Each number is 200 + 30 x the weight over its row's rms, rounded and kept within 0 to 999. Layers, rows and columns count from 0. The size before them is the row's rms in percent of the matrix's.

# down: layer 7 MLP down (transposed), 640x160, rms 0.0769, rows 334-415, columns 0-39
# up: layer 7 MLP up, 640x160, rms 0.079, rows 335-415, columns 0-39
down334,104,158,187,214,192,223,219,158,179,189,234,198,143,195,245,200,180,199,185,229,253,190,144,168,226,166,197,202,191,222,201,200,254,224,220,247,163,241,165,200,206
up335,090,160,152,234,156,236,136,189,159,190,245,163,189,205,209,239,191,249,180,217,159,178,247,222,188,229,170,200,197,155,216,197,251,207,190,220,212,235,253,153,231
down335,089,167,205,234,261,166,236,152,250,150,192,201,199,183,196,200,201,120,245,159,249,224,158,205,214,187,172,180,174,242,191,191,178,204,207,194,204,184,163,257,226
up336,101,206,222,212,190,197,162,187,199,203,177,219,194,175,163,214,166,194,199,181,200,214,214,219,188,202,220,261,158,212,166,225,228,172,228,261,244,207,250,175,189
down336,093,222,261,249,183,197,162,180,239,199,195,188,203,270,228,190,202,210,218,201,214,217,228,130,193,272,175,177,189,163,197,210,186,236,215,139,161,216,212,210,197
up337,102,187,165,242,188,195,219,203,199,180,159,168,218,166,176,236,138,187,216,170,210,191,206,247,157,237,179,240,225,224,235,197,225,240,208,203,238,210,234,189,216
down337,103,203,148,171,207,219,249,226,219,245,182,268,172,139,175,193,241,198,152,194,152,241,195,156,171,181,202,192,228,193,205,203,185,234,213,219,180,193,200,227,156
up338,101,189,190,232,172,175,151,214,176,184,231,224,214,187,188,201,239,188,212,280,192,136,205,219,190,213,220,173,193,218,178,223,173,175,222,150,156,248,195,156,207
down338,095,211,208,201,171,135,229,181,154,182,175,239,206,189,249,238,192,183,219,189,204,194,230,247,262,208,224,194,230,197,171,217,179,228,212,207,217,193,278,165,244
up339,103,116,184,188,195,120,199,205,193,148,244,134,222,194,226,176,190,180,186,209,207,199,162,196,236,250,235,156,134,212,167,202,219,225,218,228,171,163,194,196,193
down339,099,220,187,140,230,193,204,174,212,261,195,221,227,217,177,196,194,218,238,226,177,227,196,205,214,206,147,199,200,216,191,226,233,211,215,220,179,222,138,141,168
up340,107,173,210,225,204,195,191,186,169,182,206,203,215,191,180,187,177,221,180,215,211,204,202,227,238,261,238,203,158,204,229,184,276,234,171,190,207,191,235,125,163
down340,102,229,183,227,208,188,221,183,226,146,194,194,177,191,173,198,178,246,221,177,195,231,201,169,224,248,168,191,192,192,246,172,190,197,195,196,216,196,208,212,219
up341,100,230,271,244,177,190,205,188,153,238,175,176,176,231,204,142,213,156,205,213,208,208,172,172,181,271,216,227,184,176,176,213,231,221,214,165,204,244,230,175,146
down341,095,217,148,171,186,231,190,221,274,178,206,228,233,189,236,226,169,233,136,209,219,209,163,252,182,169,172,200,207,176,196,249,225,183,184,265,247,215,202,238,236
up342,100,179,217,229,153,175,164,198,213,235,158,190,220,186,175,204,186,172,272,271,150,219,193,238,206,232,188,233,214,187,191,201,174,220,209,141,228,173,168,210,186
down342,099,63,171,170,209,208,199,229,200,236,180,198,197,194,241,232,178,212,175,167,228,198,241,146,182,155,202,200,207,139,217,214,172,194,229,198,171,205,184,189,165
up343,101,189,198,168,176,217,153,231,203,181,158,242,207,198,170,168,216,169,196,229,197,248,159,153,194,185,171,181,211,221,163,242,190,204,188,190,210,187,164,180,171
down343,100,166,197,245,180,99,184,205,269,204,244,193,162,164,239,194,209,234,210,143,146,230,233,137,192,242,228,181,235,191,253,149,194,209,213,166,171,222,208,216,210
up344,100,189,175,227,166,178,184,212,142,176,200,183,214,192,178,240,201,184,185,240,173,165,183,196,207,208,185,197,167,181,214,194,210,212,149,191,128,183,195,194,214
down344,091,193,199,183,263,220,180,202,188,229,211,178,193,211,190,179,194,127,152,175,177,173,226,162,235,124,180,178,232,175,231,238,164,202,195,225,229,198,197,203,225
up345,104,168,258,240,207,191,173,220,162,142,200,149,227,144,245,223,202,161,176,224,227,199,202,228,256,216,195,160,181,218,185,211,223,235,180,238,236,223,217,212,182
down345,108,254,206,230,227,223,196,148,174,179,234,201,154,258,178,205,207,200,219,142,170,267,199,213,206,222,191,214,154,184,200,184,221,161,221,190,197,177,229,180,201
up346,103,198,224,254,189,215,209,159,202,190,175,195,219,189,207,229,166,266,181,222,239,219,196,227,198,233,224,216,192,194,219,265,201,178,205,183,218,228,179,187,160
down346,101,238,250,201,199,215,189,242,167,197,185,218,185,240,182,204,201,175,187,233,175,139,223,166,187,219,221,187,204,181,186,214,201,209,154,193,218,185,205,178,189
up347,104,238,218,164,124,227,197,146,161,213,219,184,250,174,172,193,162,160,244,239,152,182,227,199,144,195,115,233,155,219,186,172,164,180,260,197,236,203,184,207,148
down347,104,178,186,203,275,169,233,197,210,207,191,230,183,235,179,156,176,236,209,193,208,181,207,171,212,172,199,186,247,165,254,227,188,195,186,202,182,174,166,175,209
up348,094,204,223,222,208,149,172,180,188,184,236,209,169,228,100,183,188,199,232,232,157,246,268,135,179,236,172,202,171,203,143,173,181,250,266,221,222,149,194,184,182
down348,089,166,201,191,230,250,206,194,168,220,208,128,216,210,199,231,167,234,169,233,226,222,176,216,229,223,176,237,230,235,179,237,180,156,195,227,227,246,168,196,217
up349,093,219,201,210,125,212,236,203,168,171,269,170,204,198,186,208,154,194,188,205,197,201,206,223,183,214,201,173,161,205,125,190,157,198,213,235,216,268,213,199,178
down349,092,166,183,173,235,209,232,197,153,246,155,228,221,235,224,207,267,196,163,203,179,131,210,118,201,179,208,215,226,223,249,195,204,190,199,239,211,232,240,153,215
up350,095,173,232,231,192,163,217,205,218,201,194,190,199,199,227,214,230,192,201,171,210,188,160,241,167,294,209,188,183,175,234,228,243,199,208,207,239,202,252,212,155
down350,090,195,187,188,211,225,223,194,225,210,195,191,189,218,192,187,217,254,181,192,212,214,183,163,181,196,176,213,193,176,179,198,186,191,151,250,170,166,203,234,183
up351,094,257,216,208,219,161,128,251,162,191,233,198,192,206,216,202,157,201,164,172,219,221,187,220,171,208,209,173,211,207,152,254,266,164,211,161,237,224,234,235,205
down351,093,183,217,165,186,213,203,176,224,180,192,185,189,216,185,185,208,207,225,224,201,115,231,194,193,127,215,195,250,213,213,137,167,197,216,231,184,182,197,216,138
up352,100,186,211,201,141,127,223,186,213,231,262,226,167,194,167,202,128,178,182,176,148,172,192,192,197,192,176,180,233,238,264,244,229,228,224,242,189,217,187,185,184
down352,104,166,188,205,198,249,197,218,161,149,173,148,235,179,206,201,186,211,199,218,245,241,195,197,246,240,238,224,180,231,222,154,126,171,184,206,185,222,169,240,229
up353,096,199,197,232,235,156,200,192,239,212,175,169,215,229,197,185,179,171,150,288,194,177,199,269,207,217,140,235,178,165,216,247,163,222,231,139,217,224,237,223,208
down353,095,165,170,177,163,214,237,214,191,206,243,194,183,221,181,193,210,184,214,222,188,203,176,195,219,183,228,256,197,197,243,135,214,183,164,212,139,176,175,234,191
up354,113,200,212,188,169,204,166,189,244,215,180,213,220,185,161,163,169,161,222,218,184,230,174,205,153,205,153,210,195,220,184,199,202,182,211,216,165,179,152,236,172
down354,113,196,198,206,196,186,184,186,193,176,199,203,160,192,207,213,235,202,180,166,278,187,205,223,266,193,196,220,175,210,173,218,123,193,120,260,196,182,246,259,212
up355,097,203,212,230,160,160,210,207,151,209,201,219,190,199,188,157,190,254,221,204,188,206,208,161,154,206,203,200,196,160,197,212,156,153,220,201,153,176,152,172,243
down355,095,159,190,243,166,236,195,213,137,176,148,198,206,226,218,218,215,164,229,217,218,209,211,229,178,155,188,193,236,174,184,225,170,207,228,188,244,176,207,176,204
up356,098,221,139,186,226,170,126,137,178,168,241,192,199,236,169,155,183,214,211,201,215,171,232,223,127,203,169,312,220,180,213,222,186,217,211,164,230,204,186,200,224
down356,101,132,180,144,143,238,183,218,174,212,208,230,237,201,214,248,227,183,194,180,208,195,168,223,226,204,201,154,173,198,245,220,218,171,178,212,167,264,202,183,176
up357,105,196,200,212,184,169,207,228,179,171,156,170,246,113,165,151,169,165,191,213,208,206,164,196,210,210,198,220,168,217,175,258,185,193,192,196,178,212,207,152,191
down357,112,202,181,191,179,222,171,193,246,226,189,162,196,187,188,152,189,171,176,195,215,171,182,211,208,163,230,178,184,215,269,214,215,259,176,232,198,182,274,212,211
up358,099,195,204,209,135,211,185,190,167,195,217,215,155,271,201,232,191,255,199,152,195,214,236,207,237,178,230,196,206,183,223,179,198,224,242,195,248,207,200,192,241
down358,104,177,229,188,138,185,204,197,182,232,155,185,152,238,232,194,195,180,176,206,259,207,215,186,218,211,195,213,216,225,214,156,223,219,186,216,174,171,199,160,242
up359,106,170,261,208,213,159,199,188,248,186,195,243,155,145,160,214,214,282,287,209,185,220,269,211,166,183,209,186,193,179,159,210,173,189,190,195,201,258,155,208,218
down359,102,189,232,185,187,192,172,212,193,224,132,219,167,202,182,138,221,145,243,214,172,203,210,171,185,226,174,164,182,195,233,153,211,195,170,242,211,240,203,218,217
up360,104,214,207,207,176,190,231,174,209,224,215,197,239,237,167,230,190,235,211,183,200,238,229,192,170,261,203,219,200,188,220,156,191,264,197,198,151,220,230,192,190
down360,110,123,171,215,185,230,184,216,191,214,171,168,219,220,222,206,188,179,198,186,209,182,204,203,222,198,209,235,164,165,189,238,210,171,148,219,182,181,173,171,245
up361,104,186,190,219,102,174,170,203,204,217,149,174,239,233,208,164,111,189,172,189,217,208,224,198,169,226,196,195,191,198,184,246,208,238,225,160,186,194,172,189,231
down361,107,200,214,185,188,230,145,253,186,154,244,216,227,233,164,188,168,243,203,217,248,213,155,203,228,204,232,214,193,233,171,234,205,182,196,220,191,279,201,161,144
up362,096,242,175,153,199,189,202,235,201,188,208,211,204,198,226,190,182,182,187,220,250,241,182,185,131,185,211,186,205,187,150,222,192,174,210,210,171,199,236,221,208
down362,094,162,168,249,178,229,183,198,151,210,189,202,301,223,196,220,230,216,205,174,262,231,192,201,180,185,191,215,239,225,164,201,174,235,207,210,194,124,206,149,181
up363,091,184,182,171,159,195,228,170,166,201,214,173,262,182,199,183,210,181,201,210,248,200,196,175,222,206,224,165,180,213,117,194,249,239,230,201,199,174,225,226,205
down363,091,183,235,204,181,207,161,206,187,252,190,200,104,220,190,243,180,206,201,189,187,203,199,232,172,213,222,232,220,181,238,233,153,173,153,193,188,162,254,191,233
up364,092,210,234,242,179,248,179,238,204,187,215,186,245,225,172,181,192,210,210,215,198,227,182,192,162,201,181,233,165,233,235,226,148,190,194,124,232,269,201,185,223
down364,087,205,165,173,229,188,225,184,176,188,195,246,146,163,235,161,188,200,203,148,225,141,234,208,193,178,241,155,185,205,189,180,182,178,187,252,163,166,159,206,198
up365,112,221,204,177,206,187,191,185,204,227,228,219,181,196,199,198,199,195,214,164,140,235,233,181,190,185,117,197,245,219,251,206,220,183,208,238,201,193,205,202,229
down365,111,187,163,204,205,176,161,252,163,232,196,209,216,255,230,206,201,232,143,165,182,217,143,220,170,211,226,148,133,208,184,230,193,260,188,171,225,176,220,197,165
up366,098,247,230,186,152,222,224,184,232,181,221,189,258,171,218,238,142,210,219,201,211,221,223,220,155,211,198,223,201,220,235,192,163,200,148,196,227,223,222,187,170
down366,099,211,168,197,255,214,212,222,192,226,219,161,204,173,202,215,254,200,203,164,216,153,221,155,258,210,207,236,213,238,189,156,185,206,206,229,192,187,181,162,214
up367,104,159,225,233,207,231,240,161,208,206,222,179,189,211,238,240,128,240,194,245,207,195,171,211,195,252,192,229,178,218,217,227,215,221,177,125,217,233,241,161,233
down367,104,221,148,201,182,182,135,182,195,201,193,169,164,243,158,193,190,193,214,223,228,155,207,252,180,215,203,212,216,213,187,176,231,225,139,218,169,149,196,227,186
up368,097,177,194,210,177,189,194,197,184,185,222,171,224,171,190,240,211,199,248,246,161,213,164,208,177,204,212,190,232,143,218,231,190,198,238,209,282,153,249,203,214
down368,096,216,201,205,238,213,218,200,207,187,178,217,140,208,180,176,193,194,193,128,178,149,246,175,197,217,195,215,160,185,169,178,176,246,218,196,141,171,159,212,228
up369,115,203,204,232,133,192,189,183,171,206,205,198,180,200,193,201,119,218,235,199,140,155,192,183,200,194,245,199,199,203,197,230,211,172,235,179,230,167,184,146,236
down369,114,195,136,184,138,148,226,172,183,175,227,222,243,179,149,198,165,180,253,172,218,174,192,198,161,181,203,238,205,215,203,158,206,229,261,166,188,210,190,189,182
up370,096,199,241,210,217,181,216,128,217,144,181,204,213,190,200,203,231,163,245,203,186,179,280,181,223,210,215,156,154,234,211,211,219,237,237,220,183,185,213,184,204
down370,094,234,127,223,216,241,184,266,216,199,233,198,181,193,195,204,190,201,199,212,235,223,164,221,159,188,144,237,263,213,178,226,212,193,175,174,226,213,202,232,272
up371,103,163,202,217,213,136,124,204,199,189,182,178,233,209,214,197,180,258,192,256,212,241,200,231,185,261,187,203,193,193,217,220,248,252,185,161,181,183,222,163,257
down371,104,284,174,216,190,176,179,170,219,178,231,273,173,280,216,185,225,181,202,177,244,231,219,160,180,193,184,217,196,226,142,194,200,203,177,244,162,230,173,175,185
up372,091,242,220,273,194,169,195,184,198,131,243,147,218,185,187,186,158,220,195,218,216,185,165,184,177,180,183,133,204,224,222,263,194,240,217,183,210,155,187,195,214
down372,096,210,187,160,185,208,215,196,180,212,248,224,200,188,193,203,226,202,255,190,199,175,170,175,159,239,218,199,215,211,176,230,169,195,220,230,225,251,217,217,194
up373,107,217,261,221,187,210,169,167,225,193,214,170,184,220,206,212,155,195,202,201,205,178,243,198,212,199,185,247,178,216,201,188,216,205,190,171,261,238,231,155,210
down373,105,179,181,197,206,154,221,221,193,201,193,214,180,239,188,227,272,190,192,202,158,180,160,193,192,217,222,179,213,191,231,182,193,207,163,194,140,237,161,210,250
up374,110,193,203,217,177,171,228,199,222,188,172,210,260,113,190,168,231,142,226,189,203,222,158,193,206,220,170,164,158,146,218,204,220,246,210,197,204,205,160,125,201
down374,112,226,178,147,187,169,269,219,217,228,255,200,149,262,184,192,194,208,252,214,198,184,204,107,200,215,213,169,268,242,199,193,205,201,206,167,179,196,232,249,181
up375,114,167,241,205,196,157,218,211,196,201,199,203,217,203,251,195,225,131,241,208,194,214,237,177,230,183,256,190,172,166,170,221,186,185,229,166,176,178,178,138,156
down375,108,198,143,187,162,205,197,145,156,252,209,165,223,198,174,189,183,199,237,246,191,168,168,269,170,257,209,224,220,216,220,207,179,230,219,197,178,131,214,199,193
up376,104,147,190,220,207,195,187,228,210,196,194,149,245,176,206,151,181,159,242,256,194,238,184,224,190,270,187,226,155,120,227,207,169,250,185,167,195,248,197,207,219
down376,106,224,205,160,229,229,190,228,213,256,185,248,165,204,221,215,222,254,212,181,250,218,181,202,167,203,223,161,225,220,218,149,176,148,241,183,171,151,152,193,231
up377,107,198,232,244,242,165,223,225,177,205,236,197,237,194,164,162,187,200,203,269,146,226,186,207,119,258,153,171,200,203,166,220,201,223,229,135,161,197,141,156,188
down377,108,112,197,216,218,194,257,260,164,146,247,268,208,149,208,214,193,208,218,232,233,226,154,161,211,158,227,227,161,237,207,157,179,220,205,189,200,175,171,165,207
up378,094,212,213,262,152,197,214,187,175,146,208,169,172,205,185,193,172,212,194,188,209,200,221,207,190,251,223,192,192,235,163,170,170,236,203,166,166,196,198,235,262
down378,093,230,159,201,225,205,202,192,223,204,201,169,269,243,151,209,230,222,226,203,158,175,138,239,208,166,177,250,183,194,213,187,252,193,151,256,259,188,169,134,207
up379,093,131,218,205,204,222,203,155,211,155,195,237,216,254,194,222,107,278,207,240,136,208,181,184,194,224,184,245,201,237,223,175,139,248,231,195,192,250,212,207,197
down379,092,191,217,236,155,232,189,190,192,242,223,163,187,193,197,212,200,156,179,195,216,184,240,184,222,156,247,161,157,187,217,200,212,178,187,197,213,222,147,228,178
up380,111,165,231,214,197,146,191,217,193,232,178,218,217,177,178,166,205,211,208,235,221,188,212,191,194,196,229,159,166,194,250,263,187,257,246,164,238,208,200,161,225
down380,120,237,187,200,179,191,190,149,179,175,220,137,210,189,237,233,152,206,151,201,154,189,195,148,227,176,200,191,198,214,195,221,180,203,186,195,220,229,217,203,241
up381,092,194,228,224,180,210,199,236,184,187,206,208,231,228,193,201,236,241,196,191,146,167,215,187,205,225,203,227,180,205,208,182,177,246,219,232,223,176,223,129,263
down381,092,207,200,170,212,227,227,196,223,235,163,185,191,180,201,219,188,190,254,200,188,233,201,192,177,191,208,240,218,188,218,193,231,161,241,195,211,154,206,274,216
up382,097,175,266,176,204,207,199,200,144,204,212,165,220,163,219,152,182,185,173,173,212,204,208,213,250,200,228,208,133,222,200,223,203,240,194,140,171,229,209,166,160
down382,093,198,145,231,217,174,180,232,200,185,214,227,183,233,210,188,188,240,241,215,208,207,128,187,197,248,209,230,251,203,230,191,211,150,194,146,165,161,181,195,133
up383,095,221,194,233,183,195,163,181,138,181,192,199,210,198,164,203,181,227,243,200,129,193,230,134,166,209,235,273,197,207,199,224,212,228,241,239,199,262,175,217,251
down383,090,176,192,225,225,204,217,201,238,185,246,212,205,189,192,220,220,186,167,239,264,219,169,218,214,164,177,181,234,212,201,159,222,183,152,194,246,171,186,202,179
up384,106,186,280,269,214,151,245,168,177,182,206,197,230,192,143,218,189,225,287,260,173,176,243,160,248,194,206,185,185,128,155,194,196,209,197,203,210,185,178,204,261
down384,109,208,152,204,205,209,187,237,217,215,208,177,203,204,207,225,208,234,135,201,281,214,187,206,146,170,183,194,184,258,254,181,200,167,213,240,254,200,210,227,164
up385,099,216,238,200,150,207,179,181,158,190,169,209,194,192,159,207,184,176,205,242,223,205,201,217,131,228,257,209,156,140,200,274,178,202,280,196,171,262,211,202,172
down385,101,215,213,178,194,221,201,136,194,229,193,167,224,220,179,195,189,146,189,228,198,158,217,189,221,189,187,242,195,222,187,211,172,165,162,202,162,188,180,264,206
up386,098,150,207,192,180,225,175,204,183,199,231,181,207,232,209,226,131,172,220,227,251,208,249,262,217,190,186,269,174,211,187,182,193,193,203,172,196,170,199,208,188
down386,098,223,175,192,211,207,179,182,188,194,250,232,238,161,177,173,270,161,170,180,205,170,252,153,199,179,202,133,143,202,233,201,204,259,191,240,219,173,207,188,220
up387,090,212,206,231,242,187,189,195,225,198,241,274,237,202,176,134,232,197,253,218,214,205,192,161,168,201,196,217,192,243,182,210,239,172,188,149,207,157,196,235,214
down387,090,166,217,211,157,199,234,203,187,182,198,181,138,196,225,261,209,283,178,145,168,186,181,175,289,153,223,223,171,147,196,164,192,204,237,236,187,228,200,162,177
up388,105,236,239,192,206,149,166,266,176,205,214,224,204,161,149,179,184,225,200,235,195,211,198,172,190,206,199,207,157,210,198,251,184,184,191,142,192,260,214,178,212
down388,103,186,193,207,261,196,201,169,196,206,193,207,246,202,209,212,157,154,246,201,214,228,200,226,219,232,184,227,219,212,192,204,196,192,217,179,204,168,204,154,181
up389,088,207,193,249,176,222,169,164,209,153,184,213,234,220,219,247,168,240,224,170,185,111,208,185,161,181,154,140,198,226,162,214,229,218,189,194,207,186,253,211,220
down389,086,156,206,222,227,207,225,206,169,234,248,148,198,160,206,156,240,217,181,252,171,245,184,221,233,265,186,286,256,155,169,158,168,194,204,164,211,269,163,225,190
up390,095,185,205,150,170,188,179,211,177,207,217,178,193,198,104,241,211,247,207,253,202,212,186,227,135,182,188,235,161,170,186,189,184,240,226,242,219,294,262,182,211
down390,090,190,185,244,212,215,262,226,239,173,183,176,211,204,235,161,129,193,239,196,192,208,203,174,227,217,182,199,271,209,162,206,188,207,202,205,167,185,177,201,196
up391,102,167,199,201,145,209,204,169,244,237,215,237,240,135,217,201,172,202,199,178,221,191,207,175,195,203,171,268,192,199,222,189,162,155,241,193,143,203,187,165,147
down391,104,229,185,205,255,217,168,258,191,209,189,229,189,228,231,201,253,193,219,267,178,160,181,255,186,219,222,174,229,202,195,222,227,233,177,202,202,189,213,191,216
up392,103,177,165,165,134,200,168,245,212,236,192,165,191,226,194,238,200,237,221,253,218,268,182,179,143,223,174,280,157,172,177,190,222,175,190,198,194,225,229,213,144
down392,107,205,178,207,241,163,197,189,230,154,218,229,200,182,218,211,206,196,209,164,166,151,239,159,213,222,232,181,187,244,215,197,215,236,156,194,161,196,220,192,216
up393,101,188,240,254,200,171,189,236,188,192,245,203,284,178,174,156,126,169,174,177,215,155,185,170,211,199,246,170,208,227,295,203,248,231,188,171,203,235,171,199,165
down393,104,177,187,201,185,230,142,198,220,200,162,224,237,159,191,217,201,160,256,222,216,244,225,212,196,240,233,180,182,125,144,183,224,239,229,177,219,189,243,193,162
up394,096,214,203,169,183,216,187,228,237,238,176,195,225,152,167,217,200,194,242,200,258,215,217,234,166,193,170,217,127,214,184,206,234,146,226,237,210,236,179,216,223
down394,095,170,185,255,233,181,204,215,172,172,204,184,141,201,218,129,190,196,221,132,212,191,235,192,226,180,218,216,260,217,237,200,164,240,220,195,256,171,191,201,232
up395,109,138,235,203,192,192,219,195,189,155,231,243,173,208,173,175,206,243,238,250,205,184,227,203,189,226,193,193,196,214,172,181,178,217,231,195,176,240,170,154,259
down395,108,200,225,228,202,193,175,178,232,197,155,219,205,194,228,184,225,153,152,165,202,216,227,201,202,209,204,199,181,251,229,203,199,185,208,236,202,186,229,200,179
up396,090,156,272,235,189,171,193,190,170,223,205,254,233,195,184,192,212,204,260,282,189,200,153,223,218,222,171,138,200,176,249,235,201,199,212,238,185,201,156,144,249
down396,089,218,200,187,200,226,219,219,231,214,206,202,206,187,209,188,174,132,220,175,262,220,225,198,179,151,171,265,179,272,160,180,214,193,178,188,178,203,187,219,101
up397,103,162,239,192,180,177,200,191,180,215,227,205,215,169,207,153,204,178,185,197,160,217,208,197,196,160,222,244,184,203,203,218,176,207,181,206,231,159,211,108,227
down397,100,191,152,232,215,159,214,173,227,196,213,168,164,259,243,245,175,204,190,197,194,186,231,223,167,213,180,220,204,145,189,171,197,254,217,227,168,177,193,213,169
up398,099,180,198,210,210,221,150,144,193,176,221,190,152,213,180,188,177,240,215,190,220,169,268,207,213,204,172,201,156,226,161,190,225,166,166,226,268,221,207,255,242
down398,100,183,178,204,189,215,187,183,247,179,179,210,170,185,213,166,160,235,209,223,152,194,146,180,163,188,167,184,207,205,211,231,187,230,177,177,191,193,164,246,230
up399,102,146,245,197,148,198,211,104,175,207,228,200,247,210,232,223,185,197,218,230,221,199,195,208,147,201,195,159,204,211,127,201,156,236,231,258,213,201,197,202,205
down399,100,183,174,222,204,130,267,199,174,196,152,256,184,178,142,195,242,286,216,228,179,187,191,182,203,233,124,265,170,168,247,192,215,175,217,199,201,197,160,252,231
up400,103,223,217,186,135,209,193,237,185,235,259,174,273,188,195,169,181,205,119,211,191,194,190,206,187,188,186,170,198,234,211,224,198,219,216,181,186,215,188,202,180
down400,103,236,193,177,226,192,234,127,227,180,180,211,164,206,211,191,207,196,231,190,193,209,189,186,167,184,209,185,226,227,197,219,210,286,200,217,216,196,207,175,188
up401,099,220,220,193,222,164,174,255,253,142,198,222,183,148,191,162,252,208,240,247,185,183,229,212,203,205,208,192,227,221,226,216,194,184,201,169,201,207,160,146,280
down401,095,187,126,223,209,195,178,163,216,233,191,171,288,229,181,232,183,201,186,182,192,182,169,226,204,228,264,258,192,138,195,185,201,190,197,257,232,182,200,192,173
up402,103,179,182,242,190,168,180,235,203,210,212,213,175,198,204,167,186,223,213,189,214,147,231,185,211,223,194,224,171,232,182,168,259,198,172,218,204,202,150,110,125
down402,113,221,180,201,224,206,176,227,223,207,209,225,182,223,205,218,148,219,177,187,186,170,182,162,212,145,203,227,214,208,212,184,142,181,199,207,161,247,268,211,186
up403,094,250,187,193,174,193,162,203,180,197,207,195,190,228,228,178,180,156,184,204,224,211,170,187,211,189,144,214,205,182,189,274,169,187,255,149,217,207,262,195,197
down403,093,120,171,232,191,210,192,236,166,223,237,251,177,181,225,242,215,206,168,195,229,160,246,232,229,161,181,143,212,215,171,190,209,186,201,237,172,217,211,190,193
up404,099,182,219,242,170,201,233,174,169,156,171,173,201,213,247,185,151,201,211,229,194,155,201,180,232,229,217,263,177,206,211,244,207,148,239,202,212,222,178,169,215
down404,102,209,206,140,205,244,113,214,224,216,203,212,204,163,165,235,190,204,179,201,208,239,252,174,175,211,149,156,185,194,168,175,165,204,158,232,194,203,219,251,186
up405,105,203,190,240,177,225,137,175,227,200,205,231,209,167,210,184,145,198,208,269,216,195,136,215,197,178,204,267,147,214,207,251,199,170,185,201,190,164,188,189,151
down405,102,197,238,178,193,204,184,182,181,222,223,204,178,241,245,206,229,224,171,153,186,192,264,196,202,160,160,207,211,169,182,199,218,203,217,219,220,226,219,245,239
up406,100,208,156,216,182,234,224,149,124,151,239,226,169,192,148,205,212,259,258,243,160,157,227,215,199,192,185,220,207,183,221,188,182,158,242,257,236,223,219,210,186
down406,099,173,146,228,201,218,164,199,219,241,203,185,231,214,165,217,185,186,173,240,190,211,226,168,144,206,220,236,211,218,196,267,290,220,192,143,230,153,252,208,162
up407,094,192,242,209,226,144,143,248,220,197,199,172,218,190,209,183,210,153,224,190,174,192,137,255,170,226,182,214,196,216,189,230,182,238,171,167,233,220,253,215,186
down407,091,188,196,210,210,271,270,194,186,230,199,153,141,218,273,207,117,223,172,200,185,228,266,180,161,249,184,194,225,182,146,174,228,187,206,256,188,205,193,210,219
up408,100,225,154,205,151,212,207,211,178,162,185,218,223,160,214,257,168,210,232,185,202,233,217,150,215,212,171,195,197,241,179,200,154,214,258,196,201,171,214,190,212
down408,101,226,213,203,213,222,192,151,174,189,147,193,210,228,179,179,225,144,202,193,145,204,170,241,173,205,201,185,170,190,227,197,205,206,139,212,211,205,177,218,198
up409,103,217,222,258,176,211,186,194,185,198,204,237,157,187,155,128,206,208,169,199,194,153,229,190,179,191,175,182,166,185,176,210,230,137,210,254,176,232,183,198,133
down409,104,195,232,159,193,236,237,214,154,256,227,219,176,187,214,193,187,197,237,164,170,208,202,158,257,200,173,169,217,181,229,162,198,190,187,226,228,200,238,195,245
up410,097,206,179,223,174,202,218,188,213,129,196,221,198,226,201,253,187,177,195,174,232,247,167,151,226,196,188,198,198,236,170,206,237,189,222,195,212,186,229,245,148
down410,103,205,230,224,233,206,208,188,191,283,211,215,199,168,157,168,217,219,230,193,166,151,180,274,219,236,200,247,178,170,233,220,217,208,173,199,216,217,205,172,229
up411,099,208,158,287,210,201,156,174,226,229,174,191,154,184,221,260,205,250,199,195,208,155,204,235,138,164,193,226,189,220,182,179,196,204,222,251,230,183,176,150,214
down411,098,240,230,221,177,173,193,176,164,202,188,130,189,196,173,146,213,166,204,237,218,201,194,174,245,221,207,181,213,221,202,233,256,153,205,173,166,166,206,242,167
up412,109,217,193,243,189,180,156,131,229,218,211,188,169,184,216,238,169,190,227,213,229,202,231,306,173,256,222,214,195,185,204,209,225,192,243,207,227,177,191,189,231
down412,111,228,154,164,187,212,170,229,202,179,170,185,200,216,191,219,247,214,180,183,204,220,223,166,159,180,255,171,249,201,120,212,131,183,234,154,192,189,213,179,217
up413,096,192,172,281,184,173,189,183,200,148,203,190,200,220,164,214,214,184,219,247,179,151,255,246,231,228,153,170,211,200,188,192,206,214,234,160,192,218,168,161,214
down413,098,167,229,206,191,201,241,217,212,226,155,207,161,195,229,237,183,252,223,208,173,262,173,176,204,214,239,159,215,177,187,187,213,187,176,185,203,198,179,187,153
up414,097,181,169,213,161,208,212,194,137,194,191,170,205,232,237,203,185,175,166,182,158,178,167,180,210,240,214,174,200,218,223,243,240,222,214,180,149,145,181,174,186
down414,097,221,241,281,226,196,173,199,203,155,233,214,215,232,226,232,210,167,171,166,228,171,242,199,209,170,184,234,206,178,170,205,191,150,188,218,220,178,208,236,217
up415,099,199,177,213,198,217,167,188,239,168,222,162,206,209,198,245,163,120,160,179,195,127,175,205,225,200,191,190,209,229,192,210,297,212,223,173,209,190,233,260,159
down415,105,144,161,149,155,239,227,221,224,215,189,204,186,188,234,207,134,203,224,217,210,184,222,177,199,203,172,239,169,244,258,205,216,209,217,247,143,200,223,239,235